python train.py --n_layer=11 --d_model=256 --n_head=8 --n_kv_head=8 --head_dim=32 --d_mlp=1024 --vocab_size=8192 --activation="gelu" --norm="layernorm" --norm_place="pre" --norm_eps=1e-05 --positions="learned" --qk_norm=false --attn_scale=0.177 --bias="none" --tie_embeddings=true --parallel_block=false --init="normal" --init_std_qkv=0.0312 --init_std_o=0.00666 --init_std_up=0.0312 --init_std_down=0.00666 --optimizer="adamw" --lr=0.00132 --lr_mult_up=0.756 --beta1=0.95 --beta2=0.99 --lr_head=0.00392 --grad_clip=1.0 --warmup_steps=223 --schedule="cos" --final_lr_fraction=0.0 --batch_tokens=[32768, 65536, 131072] --seq_len=768 --doc_mask=true --train_tokens=399700000 --steps=6115 --dataset="wikipedia_en"
Each number is 200 + 40 x the weight over its row's rms, rounded and kept within 0 to 999. Layers, rows and columns count from 0. The size before them is the row's rms in percent of the matrix's.

# layer 8 MLP down (transposed), 1024x256, rms 0.0691, rows 721-748, columns 0-127
100,203,220,140,139,159,166,201,215,208,144,194,250,168,155,246,177,217,183,235,198,280,178,229,255,218,177,232,171,189,276,166,193,147,170,210,179,218,108,225,225,202,186,223,209,242,185,116,113,257,186,197,207,202,192,224,228,143,250,179,218,161,212,224,158,198,213,177,221,169,152,272,240,246,198,208,206,139,224,213,161,170,198,180,130,233,163,175,108,246,176,181,237,219,171,144,230,151,227,180,189,233,224,162,188,198,193,207,209,194,239,217,192,189,189,231,268,150,213,219,229,225,137,223,192,253,193,273,229
102,217,189,153,134,223,189,193,248,165,136,200,169,168,141,257,239,187,183,246,207,181,188,178,184,159,170,212,200,187,265,212,167,182,267,173,206,282,212,198,204,224,199,280,167,220,206,123,266,150,220,191,177,153,255,102,227,94,150,120,174,262,213,303,191,215,220,201,153,236,223,236,208,160,182,216,246,209,237,184,273,201,190,161,135,228,164,161,206,220,139,169,198,241,235,222,192,250,199,259,249,188,92,220,169,133,242,218,219,155,199,301,247,255,155,193,204,172,259,244,159,178,238,168,172,161,239,199,253
108,211,199,190,249,258,217,252,253,175,144,192,230,243,166,206,130,177,179,159,211,198,192,127,190,141,257,193,223,214,200,203,187,124,177,178,164,182,125,179,143,273,216,194,169,215,233,169,226,186,222,172,243,207,187,215,172,168,167,263,250,181,229,96,184,137,170,217,153,186,182,216,246,229,203,234,244,241,174,219,122,159,174,142,148,178,249,189,190,161,197,228,249,202,97,177,178,195,224,152,244,221,220,207,174,206,184,162,190,194,147,141,223,91,169,153,251,200,222,163,215,209,276,223,178,178,218,194,149
092,225,205,195,189,213,196,242,157,285,191,277,153,157,253,140,274,258,224,222,199,169,243,127,126,144,182,229,193,178,258,196,278,197,234,226,248,168,199,205,168,251,193,217,196,204,156,167,165,150,188,225,213,154,178,225,200,227,183,127,231,208,218,216,186,174,177,193,170,161,266,215,193,177,185,166,130,229,178,176,187,174,227,285,117,91,249,167,225,188,218,295,243,195,185,211,215,233,198,153,143,159,261,223,200,257,231,175,173,287,227,140,152,226,215,143,184,250,163,270,199,213,211,174,176,240,173,218,249
105,278,231,209,204,229,213,234,174,248,219,224,234,172,174,169,175,208,236,249,232,236,210,188,194,165,226,211,175,252,247,224,149,167,253,181,184,269,216,282,218,275,183,206,208,204,275,230,211,191,217,94,201,115,238,164,224,208,161,227,161,205,190,114,214,183,199,193,155,86,180,162,160,236,230,200,161,229,194,155,210,209,211,212,219,161,187,172,177,212,279,195,200,248,163,180,209,209,220,192,119,218,188,190,201,250,173,142,177,195,121,197,245,226,196,179,236,217,215,185,175,243,161,285,208,243,160,94,126
095,209,175,171,189,157,325,200,177,285,214,137,139,258,154,198,173,241,169,231,229,193,245,89,186,179,205,181,237,178,174,207,193,190,209,203,255,216,190,149,142,193,227,196,244,179,132,249,243,229,253,187,262,208,201,166,223,189,104,201,184,213,213,161,235,189,221,311,199,179,214,247,169,244,186,231,154,176,240,161,164,209,201,213,63,188,181,204,198,207,221,201,318,170,249,155,181,267,166,210,294,181,158,225,156,181,179,197,218,214,239,251,232,260,197,237,206,179,131,167,132,193,146,219,167,140,214,222,176
106,227,189,232,190,168,203,137,173,237,176,155,157,204,195,217,191,199,252,219,301,327,204,193,162,207,186,134,167,239,231,212,181,139,188,173,157,235,162,184,151,116,192,164,249,224,220,225,208,269,212,265,203,229,229,205,178,260,204,224,232,171,195,208,123,228,226,221,130,141,112,165,172,206,168,178,213,213,209,85,140,152,168,215,205,231,221,211,104,191,187,112,202,230,184,204,171,185,204,137,174,149,235,160,210,120,161,209,233,206,220,201,225,250,166,175,182,190,212,235,253,253,217,238,165,258,231,242,222
115,225,245,229,235,142,196,154,108,203,242,228,143,169,161,238,139,267,235,199,270,148,286,202,253,181,204,211,154,121,169,233,177,228,203,176,158,267,200,190,168,160,183,243,203,162,233,233,218,241,186,177,164,191,219,181,156,215,225,179,212,180,190,236,135,170,190,292,237,161,151,212,220,203,183,120,124,205,224,197,118,201,139,156,169,221,275,151,244,212,189,152,175,125,166,198,221,198,202,191,222,256,201,216,127,187,172,204,205,237,236,263,186,181,303,116,198,160,180,204,233,191,136,247,173,254,176,167,242
105,194,226,117,153,223,196,199,305,202,251,138,222,213,153,209,155,133,168,202,232,222,254,168,211,187,185,178,220,189,228,165,197,235,302,185,264,230,182,223,201,179,213,202,161,271,117,181,169,199,173,183,209,284,206,251,200,133,109,239,223,197,267,244,187,234,186,175,201,162,152,180,215,139,210,146,222,233,194,242,185,254,135,198,162,206,233,264,224,217,248,204,228,197,192,228,288,176,82,223,185,195,300,201,177,224,192,208,191,215,187,164,203,187,176,201,151,221,248,232,167,158,196,126,170,242,239,216,245
110,153,262,258,208,201,163,224,244,201,234,176,231,120,145,220,236,210,201,211,218,186,228,225,210,196,222,192,167,252,160,171,233,218,208,133,191,175,202,280,166,176,227,169,193,153,189,178,167,229,156,231,251,301,189,179,182,260,120,202,158,170,169,173,232,196,259,260,189,178,195,172,169,176,156,116,142,272,227,159,192,215,169,170,284,257,265,163,251,252,168,173,162,202,180,157,194,175,180,98,187,223,143,175,67,220,195,202,226,144,186,241,221,208,205,248,239,133,200,222,292,222,196,241,145,163,196,186,162
107,262,109,199,219,196,187,256,203,262,181,250,190,220,293,252,117,155,153,178,215,236,221,220,261,257,233,179,193,202,194,161,229,218,222,214,269,244,177,180,209,247,189,142,143,194,186,143,164,218,228,279,147,186,163,183,216,229,181,254,220,194,246,225,196,209,205,132,161,172,217,154,269,246,217,151,210,174,151,219,221,159,160,189,362,218,198,214,166,239,253,197,142,254,232,205,245,183,208,232,139,223,161,204,201,150,237,283,235,236,170,206,218,275,173,156,185,302,234,227,158,235,221,198,207,229,180,195,264
115,171,199,205,171,287,226,195,287,197,203,207,171,136,237,181,285,143,242,193,225,197,253,212,203,188,222,175,244,214,155,280,162,214,158,183,194,153,161,266,226,156,238,229,159,164,249,200,250,192,227,202,84,185,143,189,196,175,132,148,143,212,217,138,190,211,248,182,182,135,188,264,228,158,205,197,216,220,116,200,180,250,214,193,205,209,155,166,227,263,226,269,242,159,132,152,163,187,113,157,213,241,215,221,228,168,192,195,163,205,164,245,194,186,206,196,239,177,171,313,227,234,200,246,248,145,176,167,187
108,148,198,193,185,129,180,172,267,295,203,274,167,154,197,190,229,262,209,220,220,244,235,245,204,219,170,187,199,246,257,173,156,183,202,164,295,234,237,116,181,235,122,124,293,194,201,179,137,206,230,263,231,212,220,154,231,243,156,272,209,221,230,184,220,161,256,203,230,162,183,178,213,189,89,176,222,234,195,205,202,178,272,197,299,164,183,160,196,167,145,230,226,202,135,150,161,250,139,204,205,202,235,200,218,182,202,241,162,208,216,160,176,227,187,204,221,187,184,148,243,205,166,241,159,212,77,213,211
100,173,171,213,190,239,128,288,214,232,221,222,190,220,178,249,155,191,165,177,131,278,155,72,248,165,209,241,139,170,164,188,182,227,218,198,242,197,245,192,185,180,163,191,124,235,215,176,144,226,201,149,185,227,139,195,192,178,198,250,182,228,273,216,201,226,189,115,195,173,171,230,190,290,202,183,216,168,104,221,208,163,215,266,130,215,160,299,225,252,218,209,184,175,166,243,212,290,215,254,249,173,147,184,200,253,238,162,230,210,220,244,135,168,185,220,166,179,197,202,172,209,103,82,179,196,185,216,287
103,193,222,196,131,198,261,110,103,211,206,255,189,193,152,141,152,135,168,258,248,273,204,206,212,236,211,193,224,237,271,219,175,211,160,184,200,194,240,94,241,186,135,211,179,148,223,231,166,198,241,239,273,176,189,196,232,226,175,196,229,145,210,228,184,260,193,220,216,163,169,141,261,145,175,264,277,199,190,187,176,248,253,188,221,134,180,199,187,233,236,247,183,200,206,259,213,167,135,237,253,164,185,220,171,156,164,231,218,261,182,228,220,260,200,190,254,169,231,295,216,215,244,154,191,240,120,154,140
101,256,157,204,180,195,166,161,181,177,296,154,238,176,257,241,137,162,136,204,296,250,164,167,208,198,236,274,256,222,217,208,248,239,195,221,245,242,101,175,201,185,181,236,165,170,135,191,208,156,105,198,154,174,216,141,203,204,211,270,261,193,182,166,225,187,268,240,215,154,184,234,237,216,143,198,128,260,210,171,91,180,142,224,288,227,191,166,152,224,269,191,104,142,198,185,155,232,184,178,182,249,190,185,242,152,242,171,187,264,222,185,163,119,174,220,181,160,183,244,167,271,130,175,239,187,138,162,216
079,258,182,248,212,190,227,197,155,175,186,235,222,204,172,189,263,189,227,201,201,173,212,228,181,210,197,202,141,163,181,215,162,116,155,213,195,197,216,192,261,205,268,280,173,114,150,231,272,231,253,261,169,205,218,222,196,242,156,211,132,206,217,226,162,181,167,176,223,250,200,213,192,214,175,234,158,172,149,232,211,236,212,200,289,151,171,196,157,166,255,181,221,183,175,225,137,268,271,231,292,135,192,175,142,119,258,154,210,180,139,190,172,165,220,198,207,208,229,213,195,236,287,219,170,148,278,249,254
095,207,172,224,234,209,212,178,168,239,232,209,134,159,225,216,244,244,198,262,193,229,192,169,263,229,194,192,251,263,192,223,204,199,139,132,195,297,97,208,157,154,235,212,149,206,269,247,121,163,187,156,157,246,194,169,194,60,193,164,153,169,294,204,167,220,241,195,191,201,238,221,226,183,180,247,231,189,161,190,128,173,149,178,123,204,173,103,241,204,148,195,248,211,222,145,219,176,221,247,269,270,193,213,224,210,103,172,161,145,247,172,215,186,213,200,244,222,203,121,201,268,228,232,203,156,166,209,196
098,237,167,172,220,355,181,158,198,150,210,213,128,229,219,172,175,223,259,153,152,195,213,217,195,205,237,224,206,237,197,108,193,184,204,217,256,164,181,252,181,160,174,160,212,105,152,188,214,199,158,233,196,175,172,220,212,208,259,170,196,107,158,184,227,195,232,206,228,193,219,216,214,154,168,261,165,175,190,209,211,90,180,183,245,207,279,215,199,207,198,223,264,220,276,282,232,313,234,205,124,226,218,129,177,124,147,176,171,205,219,182,170,178,215,122,128,231,260,232,203,237,275,197,252,195,204,186,168
107,207,188,148,174,220,219,200,265,189,121,227,91,268,217,130,252,179,263,190,152,148,204,216,249,266,181,207,220,153,180,232,281,177,133,153,202,144,182,215,146,229,174,165,144,225,161,143,157,145,229,169,240,198,198,237,204,159,255,169,174,217,158,250,197,169,233,229,196,203,262,220,250,159,249,284,189,270,206,152,174,209,210,186,283,181,149,177,252,251,117,189,133,242,221,214,152,237,201,171,217,163,223,230,249,161,142,236,228,209,175,203,205,204,151,238,204,246,219,167,139,205,174,106,185,247,161,194,240
096,221,195,126,183,216,210,236,184,148,137,180,137,218,205,183,157,266,128,181,142,160,199,115,176,221,190,228,194,298,210,239,174,198,190,217,236,244,164,208,245,146,193,310,191,126,241,135,157,165,213,252,210,265,232,152,227,187,230,149,211,234,223,132,187,208,237,174,168,201,209,208,285,227,240,168,139,123,221,139,203,218,199,229,200,268,233,223,209,221,200,170,149,237,171,222,218,208,240,229,262,213,199,207,139,190,255,125,187,215,140,278,222,221,232,202,188,163,252,151,182,209,236,141,241,289,210,165,149
111,206,202,236,200,174,173,174,161,185,241,256,139,203,265,194,133,177,170,162,243,226,229,225,247,205,212,229,185,284,188,201,143,132,171,213,147,222,103,222,64,253,286,173,212,184,190,217,187,225,265,183,206,193,239,166,191,149,162,253,256,235,207,169,179,181,211,90,222,179,215,186,227,152,241,154,185,229,266,179,204,246,262,250,287,289,205,186,128,208,197,183,149,131,195,196,231,218,268,152,210,206,204,183,136,139,180,170,224,288,154,157,212,154,152,206,235,189,234,166,192,240,156,212,233,152,159,209,162
097,254,228,167,151,229,256,201,160,172,229,179,190,175,188,254,274,250,215,171,188,241,163,213,197,219,227,174,171,185,137,119,192,252,227,221,179,234,223,284,202,146,243,258,210,169,178,152,158,323,197,80,189,194,204,105,185,195,170,235,316,184,226,217,177,178,220,156,176,175,145,128,258,214,245,209,161,235,189,205,217,224,259,231,134,190,224,221,271,180,239,209,246,245,236,287,214,279,208,269,192,275,201,138,155,274,113,153,219,220,214,243,187,244,240,195,191,169,198,203,142,199,174,111,205,219,158,142,232
097,142,224,215,234,282,133,262,217,236,229,187,215,201,162,244,243,224,175,222,271,175,178,187,217,234,223,210,203,168,253,210,151,213,171,159,158,224,190,177,158,225,245,198,222,205,220,252,221,184,191,235,243,120,218,203,221,215,212,216,200,210,277,155,179,211,257,249,147,216,184,136,181,183,161,190,157,249,280,195,239,192,227,206,227,71,150,258,198,225,155,191,153,270,204,166,168,230,230,213,233,140,210,190,141,180,238,194,184,204,174,183,184,186,209,159,217,238,217,190,207,289,125,289,204,203,134,217,144
103,210,245,177,196,237,149,191,75,175,280,119,210,178,171,194,195,109,219,149,175,142,228,184,152,186,258,172,178,235,202,221,196,142,175,241,180,258,230,181,172,177,201,171,189,228,250,201,127,206,217,246,223,216,212,238,238,241,164,139,193,232,207,194,213,172,224,169,203,207,235,260,239,233,201,145,205,232,242,212,234,297,153,197,175,248,234,185,159,268,132,239,202,168,231,211,192,230,241,280,195,170,109,181,199,212,181,207,171,203,131,191,156,180,151,223,167,248,125,224,275,180,136,249,288,178,263,156,261
086,201,198,186,247,150,235,214,152,151,151,127,197,234,183,152,286,244,223,226,115,248,193,249,203,157,145,213,159,199,254,186,245,154,207,248,184,255,178,177,203,212,271,229,201,230,146,204,223,127,196,180,231,241,178,136,134,203,197,195,185,217,200,297,245,194,174,194,193,194,194,158,225,242,205,187,183,238,171,207,207,322,228,151,227,188,205,110,139,184,173,214,269,256,208,191,267,178,213,205,239,159,183,168,206,169,194,266,95,236,210,136,183,218,165,282,106,194,253,191,197,139,182,238,159,225,183,186,226
095,152,133,175,229,147,164,176,200,221,182,235,200,120,271,250,293,154,213,201,128,114,125,270,203,190,150,255,209,239,261,197,226,253,210,221,210,206,197,205,233,232,185,140,146,152,183,256,179,294,200,211,178,191,250,215,119,167,217,256,218,173,177,201,216,185,278,195,176,199,154,234,244,202,207,217,201,200,208,217,218,158,228,235,200,206,138,238,162,156,165,211,246,166,233,226,127,210,234,216,226,198,269,182,225,212,128,188,242,183,232,198,111,224,186,134,168,264,218,240,233,258,220,182,149,208,224,210,263
102,202,261,227,205,250,176,195,222,169,241,251,193,248,234,179,140,160,173,211,191,205,227,248,192,259,158,216,195,205,181,218,218,208,161,229,225,203,217,174,165,222,287,264,177,269,194,196,236,181,171,164,192,223,175,128,234,184,259,219,181,245,199,281,163,208,215,136,238,100,185,159,201,189,236,206,161,178,214,163,237,154,237,137,301,241,181,205,207,327,137,196,211,93,198,148,169,219,154,179,172,208,156,139,141,187,225,188,205,212,163,214,198,164,194,262,218,193,205,185,186,228,194,236,167,231,125,224,187
# layer 8 MLP up, 1024x256, rms 0.0568, rows 722-748, columns 0-127
103,182,210,217,213,261,228,158,174,193,242,188,285,266,210,151,128,166,194,189,238,200,147,187,186,220,261,232,161,153,210,180,117,262,249,217,245,279,224,231,263,165,107,268,189,286,191,271,210,182,306,169,113,198,147,284,194,211,199,204,260,237,138,188,204,118,187,159,139,154,210,160,207,207,236,210,198,194,220,264,212,232,210,223,243,236,157,182,203,207,219,148,175,249,174,171,231,200,189,178,211,202,216,278,196,247,232,246,132,166,186,230,156,162,176,231,164,95,189,152,248,248,243,268,236,118,156,168,156
108,289,189,163,279,289,166,206,186,207,173,245,204,181,244,251,172,133,213,238,181,178,188,118,237,200,174,205,219,188,200,157,197,184,204,300,262,262,169,219,256,185,279,215,165,204,153,220,202,141,148,185,213,202,195,221,158,292,198,237,155,166,173,236,215,163,199,175,226,223,193,174,125,136,228,309,166,152,137,104,229,249,210,163,225,182,276,224,171,148,194,245,206,247,179,224,246,220,215,90,216,231,247,163,148,227,151,218,234,200,171,223,222,228,132,261,152,240,168,182,228,194,217,174,209,167,195,181,159
102,196,168,179,179,204,187,150,184,153,200,210,265,266,181,225,113,189,230,229,180,117,174,230,174,196,168,164,207,215,188,272,147,229,92,203,195,128,253,248,210,192,128,240,240,246,217,233,219,176,132,129,160,215,190,175,159,223,208,226,179,213,203,217,239,178,163,229,227,161,173,196,220,224,164,260,239,216,189,230,252,214,138,106,218,205,177,221,239,201,249,215,184,161,193,191,119,153,244,184,228,193,200,241,177,137,139,235,206,142,258,154,189,143,200,272,188,148,177,196,186,167,163,179,126,192,168,241,129
101,108,229,257,208,101,228,207,282,180,229,166,197,177,201,222,221,194,260,228,150,133,163,226,235,234,209,200,219,189,216,166,182,224,116,232,222,168,149,250,138,133,254,173,167,213,193,156,233,238,125,184,155,230,280,256,137,276,216,214,204,152,173,238,239,94,167,211,154,221,218,164,201,237,163,230,217,199,168,264,257,182,208,242,247,169,179,146,229,173,172,227,186,197,191,180,127,170,225,118,250,246,278,157,154,206,259,237,277,233,183,184,262,171,219,183,229,222,168,243,252,155,205,284,196,204,183,152,261
099,257,236,169,197,224,188,221,137,204,216,251,233,203,259,216,183,148,172,192,132,153,300,249,148,193,295,202,248,154,169,201,201,175,167,159,231,196,278,282,201,223,114,173,171,192,198,267,214,153,187,170,176,154,188,241,252,219,238,208,186,114,187,228,212,126,235,185,204,281,216,181,191,200,173,212,149,218,279,296,249,164,217,178,222,111,216,171,168,172,156,188,221,165,148,141,214,164,194,183,175,182,253,253,231,119,183,209,225,208,177,250,178,220,198,250,170,211,195,200,215,187,257,265,157,187,182,234,206
113,203,181,124,173,247,210,225,209,142,175,159,186,189,164,303,194,119,216,198,213,168,181,231,223,243,250,239,200,161,123,278,181,296,228,225,252,174,212,269,200,208,113,68,149,215,170,291,271,167,156,114,160,283,194,250,122,208,190,239,226,166,143,305,183,202,139,306,179,208,218,203,216,202,240,190,195,189,194,234,186,200,102,208,220,189,222,205,180,199,124,187,144,159,169,224,172,191,257,158,182,181,159,222,191,160,247,210,211,200,96,207,196,223,146,213,217,190,205,152,209,213,191,206,233,217,147,233,195
114,60,218,228,178,154,198,173,197,221,211,221,163,184,228,160,164,176,113,268,242,181,233,188,134,212,221,209,232,261,208,266,172,204,146,142,217,160,237,245,212,213,231,170,195,212,221,230,231,170,218,238,194,204,207,263,249,216,245,257,124,145,189,197,234,194,236,272,163,185,211,218,148,218,199,166,222,224,201,192,206,147,214,178,255,199,155,245,257,245,205,224,168,280,175,256,155,159,214,226,141,81,197,210,191,139,144,203,219,212,176,199,139,276,199,156,230,185,176,173,280,236,285,194,181,191,217,243,196
098,154,231,268,247,192,169,174,180,237,131,118,296,189,283,164,191,116,201,244,184,167,238,147,279,198,194,233,242,147,129,114,95,222,184,219,240,226,165,189,286,210,247,123,224,261,168,209,193,74,146,177,187,184,212,211,179,216,215,261,190,181,207,294,204,165,252,281,207,206,234,250,209,185,158,250,190,182,212,192,209,165,128,127,237,188,194,199,267,238,228,233,186,146,158,194,204,253,261,195,240,233,276,223,177,153,211,195,197,154,176,142,174,174,264,255,186,192,181,205,244,122,265,219,155,178,265,164,120
112,164,268,229,228,227,221,176,164,224,180,231,168,186,223,194,174,209,204,215,94,182,229,167,217,292,164,223,186,213,150,236,122,232,152,272,216,246,206,200,168,208,247,170,214,269,302,197,196,232,205,166,184,147,179,257,246,193,187,294,223,171,184,179,124,269,201,183,152,181,234,232,149,167,211,256,115,202,202,171,265,166,193,210,229,173,217,234,178,153,187,237,200,275,173,194,210,265,261,155,225,157,200,208,163,176,146,208,231,212,226,166,185,235,184,167,192,198,120,207,184,204,191,188,204,226,137,215,170
111,244,158,196,131,78,231,132,256,216,198,146,250,224,196,238,192,182,194,226,275,146,200,195,235,253,158,209,178,173,243,186,223,256,186,250,262,259,256,206,249,185,233,252,146,252,273,239,188,152,195,144,216,269,267,222,154,190,141,226,113,210,117,165,218,153,125,213,156,242,165,211,219,231,242,193,223,226,188,203,189,236,219,232,217,82,239,236,169,168,146,212,219,211,158,181,150,245,196,96,235,121,279,194,219,179,240,224,256,246,222,191,211,215,186,223,138,187,192,223,213,189,215,232,209,114,154,183,276
111,143,166,218,175,131,199,173,240,142,229,132,156,200,219,145,153,236,167,208,151,220,269,181,196,236,170,227,223,234,214,245,277,200,166,218,208,205,223,191,201,142,233,221,230,196,196,189,217,187,167,167,188,140,286,190,192,177,223,216,186,229,119,149,216,176,218,153,209,231,192,225,188,189,219,203,114,233,263,197,196,151,226,186,261,143,171,218,163,228,182,184,148,131,159,298,133,154,218,178,184,114,236,144,181,151,185,182,251,205,185,227,216,206,175,149,149,232,226,233,150,273,204,195,251,189,209,233,205
103,206,182,195,220,160,149,140,239,119,157,145,282,194,205,178,207,187,224,225,186,199,113,235,185,173,195,220,220,167,212,265,229,202,171,154,188,204,214,251,184,137,240,290,206,203,167,197,226,179,189,286,189,145,250,284,199,279,167,201,235,128,164,225,228,173,204,187,217,202,179,267,107,224,262,256,232,180,170,165,220,185,205,226,211,174,276,219,202,158,131,190,167,165,211,229,224,162,225,185,321,185,227,201,171,150,163,188,223,178,168,205,172,162,151,224,195,228,217,225,187,217,215,232,189,160,164,132,183
097,167,156,179,174,147,233,251,204,138,168,181,167,191,205,213,199,217,208,237,110,175,239,214,203,243,221,225,165,140,165,215,215,174,122,203,178,180,162,211,242,102,162,168,139,157,149,315,201,107,177,154,179,166,190,145,215,239,144,161,194,288,183,211,167,147,214,156,103,243,188,183,153,205,276,235,169,214,259,183,233,165,173,194,210,167,210,222,214,172,143,233,172,167,193,253,166,204,191,209,223,193,205,220,169,170,224,223,238,184,184,249,143,228,266,192,206,196,194,172,177,238,264,184,158,222,166,244,252
100,206,204,163,264,232,169,193,222,150,185,160,156,181,245,253,158,260,217,168,161,161,259,199,180,201,262,159,296,221,170,257,211,191,174,271,154,329,213,202,262,202,213,182,250,144,268,232,245,124,251,197,161,235,153,189,238,255,213,273,175,154,214,195,203,244,200,213,247,261,178,195,114,237,231,214,137,182,225,174,194,175,177,168,200,179,284,129,192,123,187,208,162,220,158,212,189,161,206,244,139,237,177,181,239,182,172,184,218,187,161,207,152,224,217,194,165,156,166,201,217,185,209,200,186,198,186,303,189
102,194,202,216,198,204,175,200,283,260,189,199,184,296,203,272,177,200,160,161,212,172,199,191,174,184,149,165,160,198,212,167,214,235,191,152,203,179,184,242,257,187,224,256,134,220,222,183,212,219,150,199,126,270,194,209,236,283,226,171,166,224,194,156,199,181,134,176,249,224,226,157,156,264,137,187,260,206,219,282,196,231,182,188,263,151,163,200,178,221,205,205,179,232,246,218,155,160,242,166,183,155,209,183,123,189,214,207,210,201,250,183,207,153,220,215,142,271,188,190,190,245,230,135,250,212,250,216,127
086,183,205,214,186,214,184,206,241,220,145,178,155,203,239,221,168,174,299,151,199,171,169,184,167,181,221,188,232,195,214,201,269,236,209,184,234,208,178,263,141,199,218,179,171,249,221,211,175,158,145,149,214,190,218,211,200,245,204,247,240,173,200,192,232,174,218,223,189,187,155,153,188,171,186,179,242,171,184,202,196,119,206,236,256,213,237,285,250,202,149,222,195,183,242,148,217,173,206,183,235,220,212,157,267,234,174,233,223,336,222,155,168,169,178,253,208,203,237,208,210,181,192,217,277,197,158,176,254
102,237,177,144,172,212,222,152,188,141,211,187,143,179,236,270,128,163,164,191,190,223,228,210,175,204,246,159,235,201,195,230,132,294,164,217,251,303,294,299,212,155,182,204,161,148,246,245,236,118,189,162,155,335,165,209,202,275,198,204,177,169,92,241,248,210,225,225,196,170,176,176,219,187,171,194,220,246,170,220,187,195,156,231,219,222,281,188,257,289,171,132,207,232,199,200,203,240,185,193,206,263,253,231,220,218,167,204,154,217,189,166,166,180,222,183,140,200,164,124,197,237,253,213,177,179,205,239,118
097,181,171,172,114,202,197,234,203,190,201,180,234,289,278,260,145,263,135,166,233,183,300,162,176,265,147,171,175,173,168,244,167,232,200,177,183,159,211,172,215,216,235,204,189,296,241,166,146,251,226,189,145,226,260,254,187,221,225,246,120,285,179,165,181,180,116,248,159,169,175,208,179,261,228,237,196,251,240,244,227,240,165,183,210,223,202,227,215,192,274,184,191,224,204,249,165,98,173,186,238,109,150,221,207,132,149,197,169,186,257,205,201,216,204,225,209,179,192,173,161,148,178,272,180,189,231,190,172
105,253,212,239,200,185,218,139,258,177,165,204,162,251,172,216,131,183,206,210,191,224,213,209,171,203,209,186,195,149,173,290,188,166,209,205,162,188,195,175,227,148,193,191,130,206,262,262,173,198,194,196,141,257,217,182,229,301,196,287,176,249,190,221,184,165,237,205,275,165,251,226,194,160,302,201,157,233,175,125,277,173,214,204,214,156,251,205,177,156,196,217,185,195,138,160,172,149,264,203,244,207,227,163,194,167,243,198,170,171,165,146,204,157,238,213,106,213,181,220,171,219,167,210,218,160,160,223,144
098,225,256,273,170,243,205,122,285,175,201,202,173,198,207,234,190,176,207,196,143,209,188,248,153,177,209,220,196,159,183,118,197,165,165,163,230,198,208,205,193,187,113,157,192,203,232,211,208,197,216,146,112,186,231,192,211,216,212,222,191,196,152,232,243,206,170,201,197,211,189,220,213,207,235,198,228,253,224,222,189,193,239,200,216,133,236,205,135,219,200,167,185,186,152,175,109,195,203,133,217,191,212,160,275,126,192,215,257,257,256,278,137,180,216,187,204,178,109,110,177,202,219,182,243,221,191,198,156
107,269,164,199,167,169,249,216,283,179,126,159,237,155,136,247,189,289,258,209,184,179,173,173,174,187,160,148,227,199,223,203,196,219,234,288,199,281,235,235,152,180,169,149,162,294,183,234,207,124,257,207,161,250,171,289,181,221,172,246,222,177,236,151,172,183,168,231,180,216,239,214,196,210,192,226,228,176,199,274,230,173,211,277,252,130,233,211,264,137,154,246,158,251,182,191,213,202,183,195,207,197,209,173,161,130,198,250,254,181,191,190,165,284,267,299,184,178,163,214,208,187,189,207,185,197,160,177,196
090,160,250,185,235,201,146,212,236,211,217,236,204,232,209,158,150,195,215,247,170,206,253,183,139,198,269,194,228,208,233,199,219,118,192,164,166,244,205,195,209,221,169,166,127,196,265,220,167,115,207,215,213,174,223,231,246,177,150,248,65,222,203,238,245,207,184,230,218,225,184,250,159,238,215,246,201,203,173,165,237,173,122,189,191,174,212,225,165,177,124,236,156,169,149,228,207,158,192,164,237,173,197,258,271,178,256,240,186,120,170,184,160,176,206,225,146,174,192,179,239,244,212,199,183,152,228,287,271
099,170,176,193,224,198,270,191,224,238,139,71,345,197,194,184,181,237,215,168,186,117,161,216,197,203,156,168,192,206,162,230,209,167,173,245,186,222,243,205,234,174,243,216,205,212,239,231,153,170,201,199,87,212,200,290,186,250,260,230,183,237,200,184,132,157,178,214,264,231,192,257,254,175,220,208,196,206,130,216,227,233,243,235,215,264,283,206,333,221,159,211,165,143,166,230,186,189,146,187,202,196,200,204,261,170,170,233,175,172,182,202,168,175,220,184,164,167,168,253,203,170,231,203,176,171,173,219,195
105,152,158,218,157,165,176,223,234,156,269,169,262,212,277,204,182,200,230,201,217,224,205,201,198,250,184,146,218,171,176,173,204,279,163,204,183,228,168,238,177,172,262,153,53,198,206,193,242,170,229,186,240,290,242,317,207,143,212,241,244,246,223,189,218,185,207,238,175,205,176,193,179,210,235,197,258,245,165,252,210,163,202,202,234,216,208,206,275,212,161,198,115,162,198,188,211,206,198,157,174,225,241,202,194,153,184,145,147,198,195,157,200,225,260,279,171,238,193,250,149,166,201,227,134,200,111,216,201
098,250,199,193,250,148,221,107,235,129,240,212,201,235,163,159,91,213,255,221,211,242,246,256,174,254,213,203,236,178,190,185,218,190,201,180,244,141,257,263,174,176,177,183,204,202,256,240,208,162,247,203,196,205,182,217,150,198,327,200,233,204,120,257,155,152,182,284,193,184,202,304,245,255,244,225,218,144,195,284,218,134,213,182,200,201,269,189,249,147,110,163,189,214,275,172,155,237,166,153,269,157,233,232,188,248,192,187,230,198,196,268,173,136,196,276,209,174,107,230,198,152,225,193,181,66,226,207,202
092,232,206,184,142,191,211,191,192,223,205,197,121,214,158,197,110,248,151,186,225,203,222,118,203,180,137,232,206,257,189,206,120,276,176,277,222,263,225,202,259,152,180,158,224,257,205,291,232,172,239,199,217,245,188,237,262,202,219,219,161,198,197,225,141,172,140,247,201,228,152,217,200,209,193,230,154,173,186,269,214,225,207,210,225,216,235,133,190,178,270,194,190,259,203,219,237,206,237,169,103,185,183,224,203,193,248,190,218,156,191,220,218,154,125,157,243,198,211,163,239,188,196,187,197,157,226,240,168
098,150,162,182,183,127,179,199,184,207,102,188,290,214,183,219,172,229,254,254,207,204,171,130,185,190,140,147,252,227,233,244,143,231,149,252,241,208,190,197,163,177,170,167,230,205,191,193,203,218,263,216,191,287,233,215,195,243,184,207,161,127,210,187,205,205,187,220,202,202,185,181,203,168,243,260,189,175,191,262,177,152,174,212,242,212,164,238,221,101,225,156,187,249,196,175,217,220,195,164,137,251,289,262,175,256,144,239,299,183,190,195,202,184,209,171,171,133,103,177,224,157,193,278,139,208,142,164,222